Part of a small language model's weights.
Size: 6 heads of 128, MLP 3072 tanh GELU, vocabulary 32000.
Each number is 128 + 24 x the weight over its row's rms, rounded and kept within 0 to 255. Layers, rows and columns count from 0. The size above them is the row's rms in percent of the matrix's.

# layer 11 attention key, 768x768, rms 0.0168, rows 297-323, columns 640-767
size [101  91  91 103  99 100 102 100 101  88  96  98  95 104  93  99  95 101  89 111 106  97 103  97  94  95  98]
[[ 99 149 115 168 102 127 114 159 106 105  83 171 128 124 165 118 161 144 201 111 122 118 103 141 122 130 170  99 113 150 116 189 122 132 165  99 136 102 122 129 101  95 121 111 116  98  87 118 109 107 157 136 129 151 160 132 100 166 127 125 101 141 110 134 164  86 127 129 110 159  91 140 140 116 130 108 112  92 152 121 150  99 128 130  93 179 125 114 109 116 178 161 113 179 133 145 141 139 134 158 116 154 147 142 134 125  98 172 163 140 122 166 115  91  93 114 106 117 151 163 157 164 135 150 132 118  98 180]
 [178 135 133 149 171 137 121  85 120 108 129  96 157  72 117 151 107 120  97 113 176 145 139  49 122 160 111 134 141 132 123 124 110 114  78 139 148 132 133 119 156  96 144 123  86 149 152 134 123 141 157 157 149 118 166 173 130 115 128 124 129 121 126  91 126 110 111 141 110 123 170 123 107 159 128 114 144 110 113 131 133 138 106  61 124 125 147 115 104 130 149 128 161  86 128 104 134 102 106 109 125 106 100 132 130 104 144 152 108 128 107 102 134 108 137 130  87 110 125  79 136  97 100 108 125 154 154 125]
 [118 149 100 105 136 145 132  99 171 124 127 136 149  98 167 112 108 156 124 121 155 106 117 116 145  89 144  96  96 149  74 120 137 114 119 145 156 116  82 118 115 110 103 135  92 154 130 145 114 150 110 131 119 132 110 149  98 120 121  92 130  96 103 123 168  74 161 120  99 115 141 159  97 112 110 167 115 109 130 162 146 128 116  90 152 146 171 107 125  96 125 114 129  95 156 128 124  82  97 112 118 141 113 130 135 105 128 147 152 118 118  91 148 118 104 136 190 147  68  84 135 125 121 129 126 101 113 119]
 [117 156 123 147 111 103 133 101 167 139 136 123 117 147 117  99 114 128 138 122 128 105 120 117 111 121 159 114 148 123 144 115 102 148 140 125 126 142 131 127  91  66 140 119 117 115 100 165 104 124 117 145 141 113 118 147 123 143 167 158 116 136 122 180 122 102 110 154 191 130 136 134 146  78 170 142 152 149  92 146 103 133  78 117 107 133 168 134 162 126 162 131 146 121 179 133 145 124 152 162 125 128 133 143 116 126 134 171  88 145 114 139 138 125 155 122 100  73 141 115 160 156 129 135 163 126 113 129]
 [142 130 151 146  72 124 139 145 146  99  91 121 139 131 129 140  91 145 141 123  84 135 105 167 128  95 152 133 108 117 186 137  86 153 127 132 122 121 154 109 126 128 130 138 152  97 124 114 133 141  84 100 151 140  99 118 109 109 134 128 123 191 159 122  82 139 108 110 126 149  81 159 137  86  98 139 149 155 158 121 104 117  98 133 152 114 124 110 100 146 122  72 171 191  93 112 120 150 136 151 103 130 165 139 126 140 141 121 119 155 149 148 158 107 121 143 112  83 117 123 158 115 131  89  97 158 120 142]
 [167 155 129 103  75 162 112  91 139  90  98 167 106 161 141 141 147 123 155 122 141 105 116 141 136 131 130 114 144 108 149 152 135 170 112 111 136  98  94 152 149 140 126 118 155 132 134 108 119  93 133 128 163 142 111  97 102 138 158 139 135 156 137 115 111 183 103 109 141 126 100 125 137 144 134 125 129  94 134 118 161  75 164  85 136 109 103 146 113 170 119 120 106 167 100 118 134 121 127 146 173 154 163 109 167 115  92 142 176 157 135 133 146 122 147  96 101 134 145 127 118 109 145 117 150 115 115 153]
 [ 99 110 106 107  58  94 127 131 125 114 107 147 132 118 102 154  68 112 112 121 130 147 175 171 131 140 117 147 113 168 134 116 121 103  95 136 150 141 141 138  70 139 125 114 125 132 141 113 150 175 127 177 125 142 116 159 126 129 131 104 103 194 139 145 110 132 142 111 153  78 201 137 187 121 115 156  87 116 131  85  85 155 115 119 144  77 165 124 137 141 114 163 135 155 136 107 107 123 126  70 131 150 109 143 149 140 109 122 104 114  85  52 110 139 145 144 111 149 139  95 119 121 119 169 127 126 124 123]
 [111 125 170  98  71 130  78  92 141 149 150 118 106 129 107  99  62 139 179 118 125 102 119 123 119 130 181 146 137 129 104 180 126 152 144 102 171 122  89 108  73  64  93 101 143 123 133 115 124 134  79 133 138 107 118  84 131 133 110 101 130 166 146  94 108 129 127 143 164 158 131 141 168 126 157 168 143 147 151 136 149  93  94 135 135  97 153 111  84 172 114 128 144 165 164 118 137 141  69 199 115  95 126 109 138 141 127 151 128 128 130 141 134 115 121 124 144  83 116 132 124 101 131 153  85 164 121 112]
 [134 106 147 194 121 114 119 140 131 127 115 174 151 129 157 150 122 108 101 135 143 116 140 141  94 133  98 137 106 138 125 112 158 140 128 101 115 110 128 117 116 108 111 149  75 117 133 127 136 127 143 119 108 121 112 120 122 110 100 100 165 121 197 122 159  85 143 167 131  90 127 101 117 103 134 110 134 115 128 133 109 118 152 123 144  86 150 119 127 119 140 123 140 109 129 109  92 111 152  88 146 103 136 111 112 115 137 103 102  79 131 101 142  93  95 168 124 120 148 149 150 161 104 144 114  75 119 115]
 [112 154 134  73 143 147 118 131 116 143 130  95 133 130 114 118 143  99 149 126 146 117 126 120 133 106 104 157 128 125 141 121 120 106 135 144 112  84 152  98 105 139 168 169 157 131 118 109 146 150 147 159 150 115 109  89 107 114 140 121 114 141 145 157 131 155 123 114 161 136 130 115  88 159 140 101 115 160 128 136 138 155 171 161  97 101 130 142 114 117 107 118 138 128 141 113 141 118 164 172 183 123 161 124 155 131 168 139 152 146 150 156 129 124 136 117 159 100 124 166 122 162 134 132 109 117 121 108]
 [136 128 150 127 120 132 106 137 140 118 154 133  90 167  97 150 103 135 137 124  78 153 137 172 137  60 100 156 147 135 166 123 143 145 132 165 137 132 108 101 155 113 162 153 135  89 145 160 156 154 113  74 113 169 123 136 119 137  93 140 132 111 138 145 112 117 112 158 145 148 109 145 109  89 121 130 141 145  83 131 118 197 136 163 123 116 124 102 155 107 133  92 156 150 138 105  87 158 139 117 147 109 151 149 108 181 143 130 154  84 112 161 156 126 111 131 158 148 119 150 126 149 125 169 150 125 122 119]
 [149 129 119 129  78 143 147 109 145 162  91 107 149 134 115 111  96 155 168 125 128  85 154 104 124 164 130  93 167  93 157 121 109 101 124 116 100 120 140 121  97 113 119 148 118 125 113 120 105  88 138 161 175 109 138 115 170 139 143 142 142 125 120 136 102 163 122 113 107 100 164 142 158 131 116  83 159 116 155 116 112 162 137 135 118 146 115 139 122 146  95 127 155 121 137 108 188 108 144  96  87 121 123 116  99 147 142  90 140 167 146 164 117 113 182 122 127 106 126 104 126 131 137 102 142 161  93 114]
 [107 118 143  98 112 103 119 126 112 120 109 139 122 131 121 151 135 111 165 107 125  85 167 150 141 129 144  91 169 106 131 112 147 115 140 140 122 137 108 130 134 126  89 162 159 161 188 141 152 109 126 166 105  98 139 156 169 119 156 137 153 155 131  96 121 134 112 151 134 114  97 120 123 122 130 169 130 120 113 136  98 161 193 145 140 148 160 168 107 146 120 107 156 161 157 148 157 119 140 114 110 124 137 128 103 119 133  96  95 177 142 104 163 159 189 117 133 162 104 108 153 128 122 136 109  85 143 113]
 [156 125 161 154 141 145 103 140 125 134 179 152 140 124 133  48 133  98 169 148 120 151 111 126 117 135 121 116 120 152 158 163 107 117 135 156 124 138  87 148 122 162 129 125 130 145 104 135 105 137 161  61 122 102 126 173 111 150 106 115 139 125 151 140 145 140  93 133 133 157 121 138 102 140 128 119 175 104 129 102 153 114 119 105 103 180 114  78 121 144 162 164  98  97  97  98 124  85 105 187 136 137 158 118 125 139 161 135 164 134 144 111  85 111  79 142 130 109 150 125 114 107 135  97 158  93 138 137]
 [170 127 116 136 176 154 143 120 184 157 105 101 103 121 124 109 162 169  83 188 139 177 130 144 147 151 126 140  95 185 146 105 112 123  97 101 129 143 101  91 132 151 184 137 135 104  96 143 124 165  90 129 112 168 122 173 133 122 124  93 158  79 134  94 149  90 159 117 110  89 150 164 109 137 105  64 134 130 105 129 134 157  97 149  95 100 137  85 102 124 118 111  99 134 170 139 104  99 120 107  74 151 122 125 146 122 119 162 104 119 164 138 139 147 136 112 146 138 129  98 148 109  86 157 110 145 122 142]
 [ 87 112 131 159 115  76 134 134 133 144 105 125 125 120 143 120 152 129 106 135 136 118 134 121 144 161 129 174  92 120 125 165 195 125 155 123 115 103 100 143 124 149 134 127 137 125 132 147 176  90 172 138 144 108 134 187 147 131 116 102 108  94 132 143 147 116 148 139 164 130  85 150 132 150 185 126 117 127 143 139 142 136 127 120 139 171 109 154 161  75 116 150 125 139  99 145  95 146 149 110 116 147 131 132 125 110  64 133 147  98  83 126 100 132 131 126 140 174 124 104 134 117 119 153 103 114 131 108]
 [121  79 128 142  83 156 146 141  78 112 132 160 150 137 134 150 108 104 106 137  73 143 140 149 128  96 154 140 129 132 152 112 148 138 130 129 101  74 175 142 121 169 146 100 101 108 104 135 147 137 124  85 122 158 151 130  87 112 184 176  90 122 151 132 117 114 166 171 132 157 103 149 121  71 122  93 138 146 147 114 107 129  95 130 120  91 147  98 151 102 116 111 154 130 100 164 117 168 141 126 148 150 131 145 110 132 147 129  99 142 137 138 124 134  78 129 104 142 138 133 128 134 133  83 147 129 112 100]
 [127 170 102 170 141 142 153 184 128 145  94  92 148 165 116 136 125 178 100 157 144 114 111 133 105 155 163 148  66 140 134 125  73  89 132 162  78  58 138 110 157 123 170 112  83  98 107 115 124 127 111 117 149 100 110 143 143 151 119 146  99 135 126 184 161 113 128 105 123 141 133 133  88  92 152  82 147 130 157 123 158 122 102 128 153 146 103  95 166 123 101 124 116 147 108 147 109 105 155  57 112 106 116 143 143  93 118 128 140 122 121 102 141  90  72 139 138 128 123 127 115 123 134 105 105 111 132 158]
 [109 175 108 129 160 115 130 127  76  76 116 182 156 148 112 126 172 137 131 156 169 139 116  92 104 145 151  99 145 146 141 114  84 124 145 134 108 113 127 102 134 117 105 138 149 131 117 139  92 149 170 102 133 144 130 147 118 169 179 147 166 120 139 146 148 146  99 115 104 152 124  84 145 140 161 139 146 131 148  91 113 128 126  81 118 141 128 159 132 128 156  98 110 159 149 101 129 114 118 130 124 129 135  70 172 117 113 144 160 157 109 165 111  86 134 114  78 141 153 113 133  90  95 142 126 112 158 168]
 [160 139 162 123  35 122 113 109 112 104  89 150 130 167 128  98  90 136 145 113 126 158 149 129 125 110 139 134 152 142 156 140  96 150 119 107 119  98 156 126 161 159 121 150 105 126 107 123 127  69 118 172 115  89 125 144 115 120 159 146 129 134 150 159 105 139  95 106 132 154  55 176 162 128 150 114 125 108 139  89 144 135  91 147  80 125 107 120 144 116 171  87 124 155 138 128 139 110 143 141 135 103 162  87 155 161 166 142 111 168 163 164 148  98 128 152 100  87 152 153 136 113 143 141 128  98 131 171]
 [117 167 135  86 104 103 126 125 105 112 133 141 122 177 114 158 146 143 171 120 119 127  87 112 131 113  97 103 133 169 146 152  94 160 136 136 124 111 131 140 126 109 118 161 143 127 109 164 130  70 113 130 103 146 146  97 153 104 139 136 146 131 112 147 124  81 111  86 127 168 107 167 159 142 146 162 134  92 117 120 136 114  97 122 123 132 114 106 116 133 154  87 109 163 124 129 127 107 127 187 126 147 128 129 143 135 142 168 119 161 144 159 137  93 121 139  74 104  96 141 155 133 144 115  83 136 164 141]
 [124 134 152 109 107 147 137 175 150  94 124 120  97 129 133 116 124 152  95 138 153 125 100 160 110 151 152 135  91 142 150  96 118 141 134 128 153 127  78  77  92 104 119 135 119 112 128 145 166 115  94 149 162 159 133 111 105 110  90 104  85 145 157 102 127 132 145 107  94 112 132 150 122  79 134 118 114 122 109 135 105 114  78 137  89 129 144 136 122  70 101 101  89 141 169 128 121 124 109 115 110 120 136 170 147 146 164 166  75 148 106 142 146 105  98 110 168 104 101  99 142 125 119 142 122 149 154 126]
 [108 135 123 157 106 131  99 153 142  90 145 139 125 125 145 147 166 126  87 109 101 140  94 179 157  90 104 139 113 141 107 120 106 123 153 125 119 145 146 144 107 138 132 156 141 138 128 157 135 113 165 131 155 156 120  88 117 102 155 117 121 155 125 177 171 132 153 101 136  66 146 160 108  81 114 124 103 137 135 130  80 110 140 142 152 120 173 124  92 104 139 139 155  99 169 159 104 140 166 101 115 119 125 120  96 144 138  89 109 124 136 156 114 165 121 128 126 119  90 132 117 149 127 171 105 106 105  86]
 [106 137 138  94 128 123 165 102  84 145 163 128 152 132 148 143 135  90 141 136 127  52  81  96  77 153  87  88 121 129 149 138 148 120 134  96  75 129 156 151 107 124  97 151 147 127 129 149 136  59 170  91 142 111 133 164 114 122 185 147 140 157  72 161 123 149 117 148 126 124 113 116 175 165 122 148 141 114 109 109 136  90 106 111 128 164 117 159 141 164 147  83 130 130 103 149 112 134 149 128 126 112 153 149 134  98 118 130 135 158 107 129  98 107 197 106  91 117 114 137 150  96 160 107 148 139 103 144]
 [ 98 136 101 163 120 128 106 135 100 169 119 103 130 127 127 132 114 136 132 130 116 112 158 142 135 103 122  96 154 147 131 120 158 137 105 110 138 130  91 151 148 115 141 123 112  93 110  90 115 164 118  82 104 157  94 160 132 112  83 164 110  72  93 114 148 156 109 126 108 171 135 101 140 134 101 116 110 169 107 117 136 161  91 167 157  90 113 110 162 110 104 158 108 114 140  86 140 123 132  94 144 146  86 176 167 106 133 129 176 100 139 172 145 108 124 110 106 128 110 107 103 127 115 197 124 145 100 129]
 [120 146 135 148 110 143 127 150 143 170 160 132 144 133 140  88  86 120 104 141  97 152 122 183 115 123 144 185 136 165 135 136  95 149 137  97 110 107 116 127  87 113  95  91 134  85 132 117 141 156 103 135 140 152 128 131 116 126 109 124 116 132 155 135  97 111 132 124 109  82 150 159 155  91 179  93  75  91 118  92  71 135 157 171 147  90 117 123 129 112 130 138 119 156 133 169 146  92 113 107 116 127 104 116 125 154 133  90  89 166 107 100 145 127  77 153 165 138 124 135 150 128 100  92 153  91  91 148]
 [111 113 125 141 112 131 131  84 166 140 130 185  92  89 135 116 141 130  94 108 125 114 121 144 124 101  76 140 154 134 116 119 131 114 107 168  92 128 155 146  99 101 133 138 168  99 171 110 185 130 176 155 142 152 118 133 108 120 162 115 118 142 141 122 123 154 126 125 148 158 158 157 137 146 190 164 175 166  95 111  98 126  96 144  84 182 126 111 160 103 118  71 119 102 149 106  96 173 170 116 149 102 118 152 124  92 157 114 106 113 122 182 150 117 148 105  73 140 107 112  77 145 169 155 176 130 166 129]]
# layer 11 attention query, 768x768, rms 0.0177, rows 298-324, columns 640-767
size [ 93  94 104 100 100 102 101  97  92  99 103  97 102  91  99 100 102  91 106 106  99 101  97  97  98  96  98]
[[148  94 101 132 170 118 144 118  79 120  95 131  92 107 112 134 115 113 151 142  92 106 132 149 147 133 122 128 103 122 186 113  96 128 127 140 144 117 119 113 140 116 156 140 102 149 187 130 116 118 118 168 156 105 173 136 169  90 163 142 130 155 155 184 113  77 117 125 167 118 150  98 104 118 126 151 138  98  98 123 136 161 179 106 103 107 128  83 134 116 112 126 110 100 111 126 126 136 112 147  69 136  97 124 181  85 178 115 119 122 168 109 164 102 186 118 102 158 139 139 165 123 106 136 130 136 142 131]
 [132 141 116 141 107 130 122 134  92 128 134 120  81 126  93 148 140 162 122 136 119  92 147 146 123 130 141 153 126 106 104 113 134  93 203 144 119 103 146 139  92 107 137 126 133 113 136 173 103 131 102 129 128 132 106 179 130 148 138 117  89 133 114 144 154 129 106 129 149 121  93 151 139 102 116 151 101 118  92 149 122 163 141 136 110  92 113 166 122  87 151  89  68 132 165 140 105 131 125 130 110 158 155 142 166 178 132 127 114 109 117 109 109 112 170 107 143 131 102  91 144 166 102 163 153 121 123 121]
 [131 123 135 141 135 109 109 137 147 123 161  84 115 122 153 127  90 117 186  89 116 120 106  87 149 159 173 126 129 115 158 101 178 173 113 105 124 131 141 133 100  76 142 144 143 139 165 160 114 168 106  87 138 136 114 164 198 106 135  86 131  95 145 144 102 156  90 115 151  94 148 120 172 124 183 102 138 130 134 109 108  91 103 109 104 118 132 142 159 139 135  72 164 111 135 125 169 132 126 140 165 120  55 116 105 147 128 116 140 104 106  95 168 128 140 109  90 147 161 124 159  88 115 145 160 108 129 117]
 [169 168 144 122  80 187 148 138 147 124 123 114 135 152 172 121 137 134 138 116 142 160  89 113 140 127 165 140 101 141 123 123 153 141 145 140 113 105 127 127 112 110 139  93 149 164 101 123 103 138 109  99 115 144  82 116 148 160 128 145 136 145 142 124 125 150 162 174 106  97 101 160 102 110 117 114 121  84 171 137 117 104 102 107 137 148 164 126 163 144 144 103 152 133 103  70 139 148  72 118 104 150 108  92 102 115 144 130 126 135 120 153  92 142 113 139 120 107 142 138 130 121 195  61 178 117 174 121]
 [109 150  88 125 118 172 120 173 118 113 146 191  96 151 108 149 161 132 124 140 117 122 169 135 121 130  63 144 105 158 106 105  99 116 154 106 147 115 115 189 130 147  82 110 107 168 125 137 113  92 108 123 153 130 150 138  86 168 144 113 124 167 110 117 119 119 117 167 149 114 116 130 132 110 130 152 102  88 110 120 128  81 109 123 103  94 110 126 142 156 110 136 128 114 130 116  84 113 113 145 145 156 173 110 126 114 143 129 153 119 119 117 146 102  86 126 116 139 151 109 130 107 142 110 159 108 111 128]
 [170  86 145 105 110 117 130 116 123 110 140 125 141 125 105 110 161 144 117 121 122 134 149 186 134 146 164 119 159 159 131 159 157 136 142 162 143 158 119 134 114 138 102 188 130 116 116  85 141 106 135 183 124 105 115 132 153 119 158 158 102 133 132 163 124  86 132 173 151 102 158 125 148 122 126 168 116 103 163 120 157 146 158 144 135 144 128 114 109 156 110 146 157 155 137 140 105 139 133  95 132 105 190 162 114  90 139 146 109 137 137  64 111 142 125 144  97 121 109 151 114 134 142 135 131  99 115 129]
 [141  76 132 102 130 140 108 131 165 162 145 156 131  99 109 119 127 121 144 149 144 141 123 169 182 123 151 149 126 155  96 149 131 177 136 137 146 146 116 110  71 138  88 128 127 104  94 128 121 129 147 140 103 166 129  85 172 132 132 134 138 112 157 101 102 123 109 151 141 124 163 157  99 134 118 132 158  75 139 162 101 122 166  90 147 121 128 125 119 133 127 116 198 148 190  96 164 112 132 127  86 111  97 133 136 123 143 127 143  96 175 104 166 108 114 135  84 135 136 136 147 127 140  99 167 165 133 132]
 [147 122 120 146 110 116 145 161 118  95 111  93 138 109 117 110 165 177 133 134 160 151  97 129 123  92 120 123 140 116 137 115 105  69 145 150 134 155 149 111 137 162  96 141 143 125 131 132 150 137 143 127 124 119 121 126 114 145 160 131 121 130 167  83 135 110 140 141 153 139 112 113 103 136 132 121 124 116 110 134 109 124 125 131 156 160 153 110 123 147 156 111 119 145 129 130  96 117 137  96  92 149 179 160 132 112 103 109  90 116 128 149  91 147 163 130 134  45 105 108 140 150 150 136 102 114 137 144]
 [130 175 104 153 108 119  92 112 142 162 124 103 139 147 179 115 144  86 158  79 103 115 127 126 132 114 108 117 142 150 109 149  76 124  99 149 111 111 169 127 119 136 111 145 116  91 116 143 140 119 146 141 155  81 141 158 122 115 118 129 166 145  58  95 158  93 137 143 123 117 147 134 107 112 120  91 141 197 155 133  82 130 191 112 110 156  96 135 198 110 145 177 139 143 157 149 143 108 146 135 118 161 120 143 152 155 143 129 124  96 144 144 162 125  88 104 154 163 148 146 149 126 122 163 166 152  99 131]
 [133 125 121  82 151  92 145 139 123  94 116 118 179 134 157 141 104 128 135 119 166 166 151 137 123  92 129 127 129 135 121 175 120 145 122 154 128 131 105 101 142 154 158 109 107 123 119  85 136 141 110 124 140 100 111 135 127 144 116 160 172 129 137 105 155 131 187 135 121 125 118 123 101  99 129 101 134 161 141 120 140 130  95 134 118 144 132  96 172 166 165 129 198  89 126  93 113 133 146 126 146 102 103  88  61 139 106 162 135 115  89 168 103 135 127 184 140 144 148 141 117  95 134 144  93 127  88 137]
 [169 143 118 122 112 125 108 157 132 103 117 106 145 122 136 126 144  85 154 154 104 125 122  82 155 127 166 137 141 106 124 170 166 157 112 110 107 148 120  67  94 120 109 132 126 136 149 112  89 115 137 109 143 106 125 109 163  96 123 114 115  89  88 155 142 165 107 154  91 101 153 130  91 164 104  97 130 147 133 145  93 138 144  88 105 130 118 125  99 107 125 103 198 179 134  89 182 143 135 130 153 143  35 100 102 114 151 104 129 136 138 126 187 149 117 144  96 146 112 169 129 102 114  97 173 145 134 117]
 [152 154 155 116  97 120 112 180 119 149 161 119 154 117 135 146  98 119 157  92  98 115 107 101 139  98 131 138 153 104 128 144 140  90 107 129 154 134 137 108 127 129 118  97 119 149 135 145 111 152  96  96 144 108 108 167  78 165 146 119 153 145  96 126 114 158 138 139 138 122 105 121 145 106 135 121 155 134 163 104 102 117  78 153 125 163  96 153 133 126 130 143 128 172 135 144 148 115 160 124 107 157 154 126 110 129 109 145 169 126 103 152 121 159 117  95 181 139 118  84  98 116  79 132 150 145 113 106]
 [118 149 147 129 141 163 143 126  73 146 158 119 105 158 124 117  94 129 110 128 137 119 122 141 141 141 107 117  89 114 128 143  84 137 114 136 119  95 122 152 160 128 113 140 133 128 181  87 172 107 143  91 140 137  87 169 102 110 113 119 138 115 111 151 106 178 111  89 125 127 146 126 115 143 155 133 141 122  83 148 143 100 136 108 145  84  92 148 100 101 103 119 133 117 104 100  91 119 112 100 157 133 142 133 131 152 125 123 135  83 135 145 141 124 114 107 121 134 153 157 131 152 144 162 145 154 100 108]
 [129 113 112  94 146 126 134  92 101  98 148 123 117 156 105 164 148 149 126 195 116 140 143 146 133 154 127 102  90 122 163 131 122 135 120 138 118 146 157  84 165 156 104 165 151 138 168 134 165 117 139 131 151 125 135 146 149 120  98 128 170 159  55 149 157 178 143 153  90  82 146 150 154 107 140 109 116 160 130  97 108 142 150 110 132 138 122  88 108  84 143 128 116  69 107 139 136 137 129 107 163 142 138 139 129 118  88 145 118 142 109 101 156 101 157 136  89  94 156 110 152 140 127 158 140 144 112 123]
 [105 149 150 162 135 117 133 137 141 121 113 114 134 161 138 146 111 111 160 102 146 147 116  83 137 125 151 147  99  95 121  82 129 117 178 116 123 122 115  91  92 161 129 126 150  85 116 126 138  99 133 109  95 140 134 167 149 159 123  87 102 118 150 135 118 194 174 129 162 142  83  87 118 154 112 124  90 159 130 152 141 143 129 103 147  99 158 159 129 151 152 161 117 128 109 124 165 142 153 133 142 179  92 171 133 142 108 112 128 109 111 119 147 158 142 102 139 154 124  89  83 141 144 149  86 146 146 140]
 [127 122 128 105 114 127 161 124 115 138  81 106 145  95 154 120 113 132 145  86 153 113 113 158  99 125 121 115 123 160 171 134 112 134 128 148 134  81 150 157 154 142 172  85 150 151 145 133 129 165  84 112 116 144 101 121  90 116 181 108 113 131 167 110 123 138 127 122 137 140 119 136 170 131 142 114 132 132 124  86 127 122  86 101 145 130 126 137 160  88  93 144 156 120 135 143 118 145 140 123 155 109 128 174 118 135 130 155 133 142 130 153  96 177 142 132 122  99  83 119 115 137 146 128 117 132  83 118]
 [128 121 127 133 104 170 131 154 137 103 116  99 114 196 134 139  83 125 128 124 131 128 129 129 114 173 144  93 105 104 137 129 109 105 139 125 145  86 109 128 175  99 158 140 145 134 116  97 110 128 141 137 162 126 119 130 135 132 153 132 135 144 129 164 138 198 112 148 123 150 119 102  94 145  98 103  90 143  98 128 192 144 128 113  98 107 140 130 143 101 126 135  97 162 102 127 123 138 139 103 134 106  76 112 166 128 188 161 154 157  93 126 150 162 143 133 159 121 112 120 129 129 139 124 130 157 119 116]
 [121  82  93 124 183 125 135 114 115 106  94 174 104 138  85 133 191 129 147 144 131 106 135 135  99 147 123 136 126 116 143 109  89 129 148 139 133 161  96 127 157 167  75 139 114 165 122 130 141 132 161 139 124 152 157 161 110 124 132 138 135 130 147 153 112 145 151 150 105 124 150  86  98 137 104 139 141 133 116 104 150  83 137 151 104 114 154 119 102 140  92 107 134 134 154  86 107 120  80 121 152 128 134  62 156 114 153 140 143 159 104 143 125 125 122 144 112 169 121 120 109 138 163 156 144 110 102 129]
 [141 152 139 134 126 116 124 160 120 126 152 161 168 121 148 102  96 135 184 137 110 121 109  95 135  92 130 141 122 133 172 150 122 121 130 149 112 125 150 141 143 110 154 128 155 128 123 117 124 115  96  95 129 116 118 150 126 136 121 107 123 149 157 127 113 159 104 106 146 115 123 116 130 127 141 111 133 122 154 129 123 123 140 100  90  90  89 171 106 130 169 121 142 139 137 104 156 103  71 139 161 142 132 112 173 107 144 135 159 132 102  95 153 110 148 137 120  82 143  87 132  95 138 129 162 120 106 143]
 [161 156 115 177 134 116 126 202 136 124 192  99 134 130 141 157 120 143 145 135  96 136 118  82 123 167 129 156 125 109 120  99 112 141 178 144  89 155 124 168  99 128 102 121 194 118 118 150 142 102 121  85  76 101 100 160 174 142 117 113 130 125 137 148  93 140 139 137 128  93 150 110 146 122 126 105 161 140 131  95 130 101 136 116 140 129 161 168 107 151 185  93 145  89 118  49 139  88  85 127 138 118 104 121  96 133 155 126 125 141 117 160 132 116 175 142  98  64 141 112 152 120 146 136 115 157 170 118]
 [160  88 175 125 106 133 116 151 130 123 146 106 129 117 130  87 157 125 114 173 108 119 101 178 167 135 154 111 120 141 143 127 104 145 119 149 141 111 114  98  98 146 104 160 116 127 123 132 158  95 146 125 151 103 134  79 125 101 118 128 115 142 126 141 125 119 154 151 118 117 149 116 111  86 141 128  86 145 171 108 138 104 156  94 133 121 110 151 141  78 104 117 116 141 192 138 145  95 132 152 129 164 167 140 120 149 165 105  78 131 182 125 122 136  89 110  97 135 121 132 157 128  98 121 120 144 112 110]
 [165 141  87 160 151 152 143 153 144 134 101 134 121 112 103 131 174 102 118 142 186 121  85 147 161  99 124 154 154 155 142 110 124 108 142 140 114 114 100  97  79 160 122 147 127 163 137 109 153 199 104 150 118 161 133 120 103  96 125 130  99 134  88 149 122 142 116 191 113  91 147 109 160  60 127 125 134 131 129 112 102 113  98 134 167 150 149 132 125 169 118 114 119 132 157 127 143 141 125 122 131 134  92 124 103 127 105  87 121 141 104 137  72 155 151  92 120 119 113 138 135 122 104 143  95 136 114 121]
 [110 137 120 148 129 129 128 158 150 175 104 134 149 151 168 127 128 132 147 119 110 119 128 112  93 133 127 103 100 159 116 128 120 151  87  81  95 112 184 149 151 130  80 116  96 128 162 148  99 108 139  75 102 148 113 120  69 173 143  88 129 114 134 103 121 122 140 128 118 151  77 125 131 161 125 114 129 106 109 140 124  90  78 132 149 153 117 134 167 142 149  96  87 146  96 107 157 105 120 144 145 105 133 139 153 128 140 132 138 101 124 108  91 126 104 126 149 105  88 119 100 123 123 114  95 114 147 107]
 [169  94 119 165 125  99 120 115 145 109 119 133 158 124 133 126 154 101  80 123 155 100 155 146 127 148 127  93 140 122 108 113 129 156 156  90 131 130 122 120 148 141 150 170 120  64 130 102 113 156 166 118 151 149 146 141 113 139 121 151 130 143 115 142 158 133 156 120  84 130 122 111 137 139 135 120 145 169 154 125 131 137  92 119 161 116 134 138 144 146 131 103 149 130 116 125 117 145 168 133 144 105  90 134 116 143 151 128 121 113 167 163 106 132 118 167 118 143  89 118  95 112 164 110  62 102 158 147]
 [161 129 139 130 127 138 157 147 111 152 129 142 129 101 112 130 132 121 122 141 118 124 143 182 119  85 173 110 106 150 189 152 147 122  72 138 118 129  93 106  96 150 100 134 187 145  93 137 157 121 143 130 120 158 122 122 158  77 142 170 132 104 135  84  71 127 131 147 113 131 173 124 127  94 147 154 110 135 130 127 135 145 144 119 152 123 130 105  90  99 126 106 142 159 120  96 118 109 124 111 127 180 109 110 123 147 121 135 107 149 113 127 154 111 133 110 115 140  98 168 156 124 142 172 147 136  94 136]
 [138 105 110 134 142 124 110 112 119  99 137 151 114 108 172  94 128  64 137 117  92 158  86 125 120 137 109 180 161 148 145 133 129 134 136 137 107 135 141 162  95 135 115 146 109  97 175  82 133 185 130 112 132 108 141 144 146 118  78 163 129 152 154 119 114 120 141  90 131 105 134 104 149 140 127 111 172 129 151 106 132  97 149 172 111 124 116 127 157 118 125 165 140 138 135 104 138 139 118 124 132 137 123 124 126 118 141 130 109 111 148 132 134 106 110 105 136 153 129 158 111  96 141 103 160 121 113 138]
 [ 98  76 127 128 160 111 131 117 119 161 129 115 110 136 142 115 124 100 107  73 122 167 114 119  78 166 121  95 155 121 149 162 162  98 139  86 153  84  93 127 151 144 153 148 159 119 164 153 153 133 112 141 143 162 162 144 156 106  98 107 127 124 120  98 101 173 158  95  98 139 174  94 108 140 144 131 110 159 152 115 153 134 144 143 140 127 141 163 156 154 153 141 161 143 111 126 123 142 110 111 155 168 116 150 148 102 138 131 144 112 106 159 112  94 131 129 175 120  93 142 108 106 151 141 137 124  90 134]]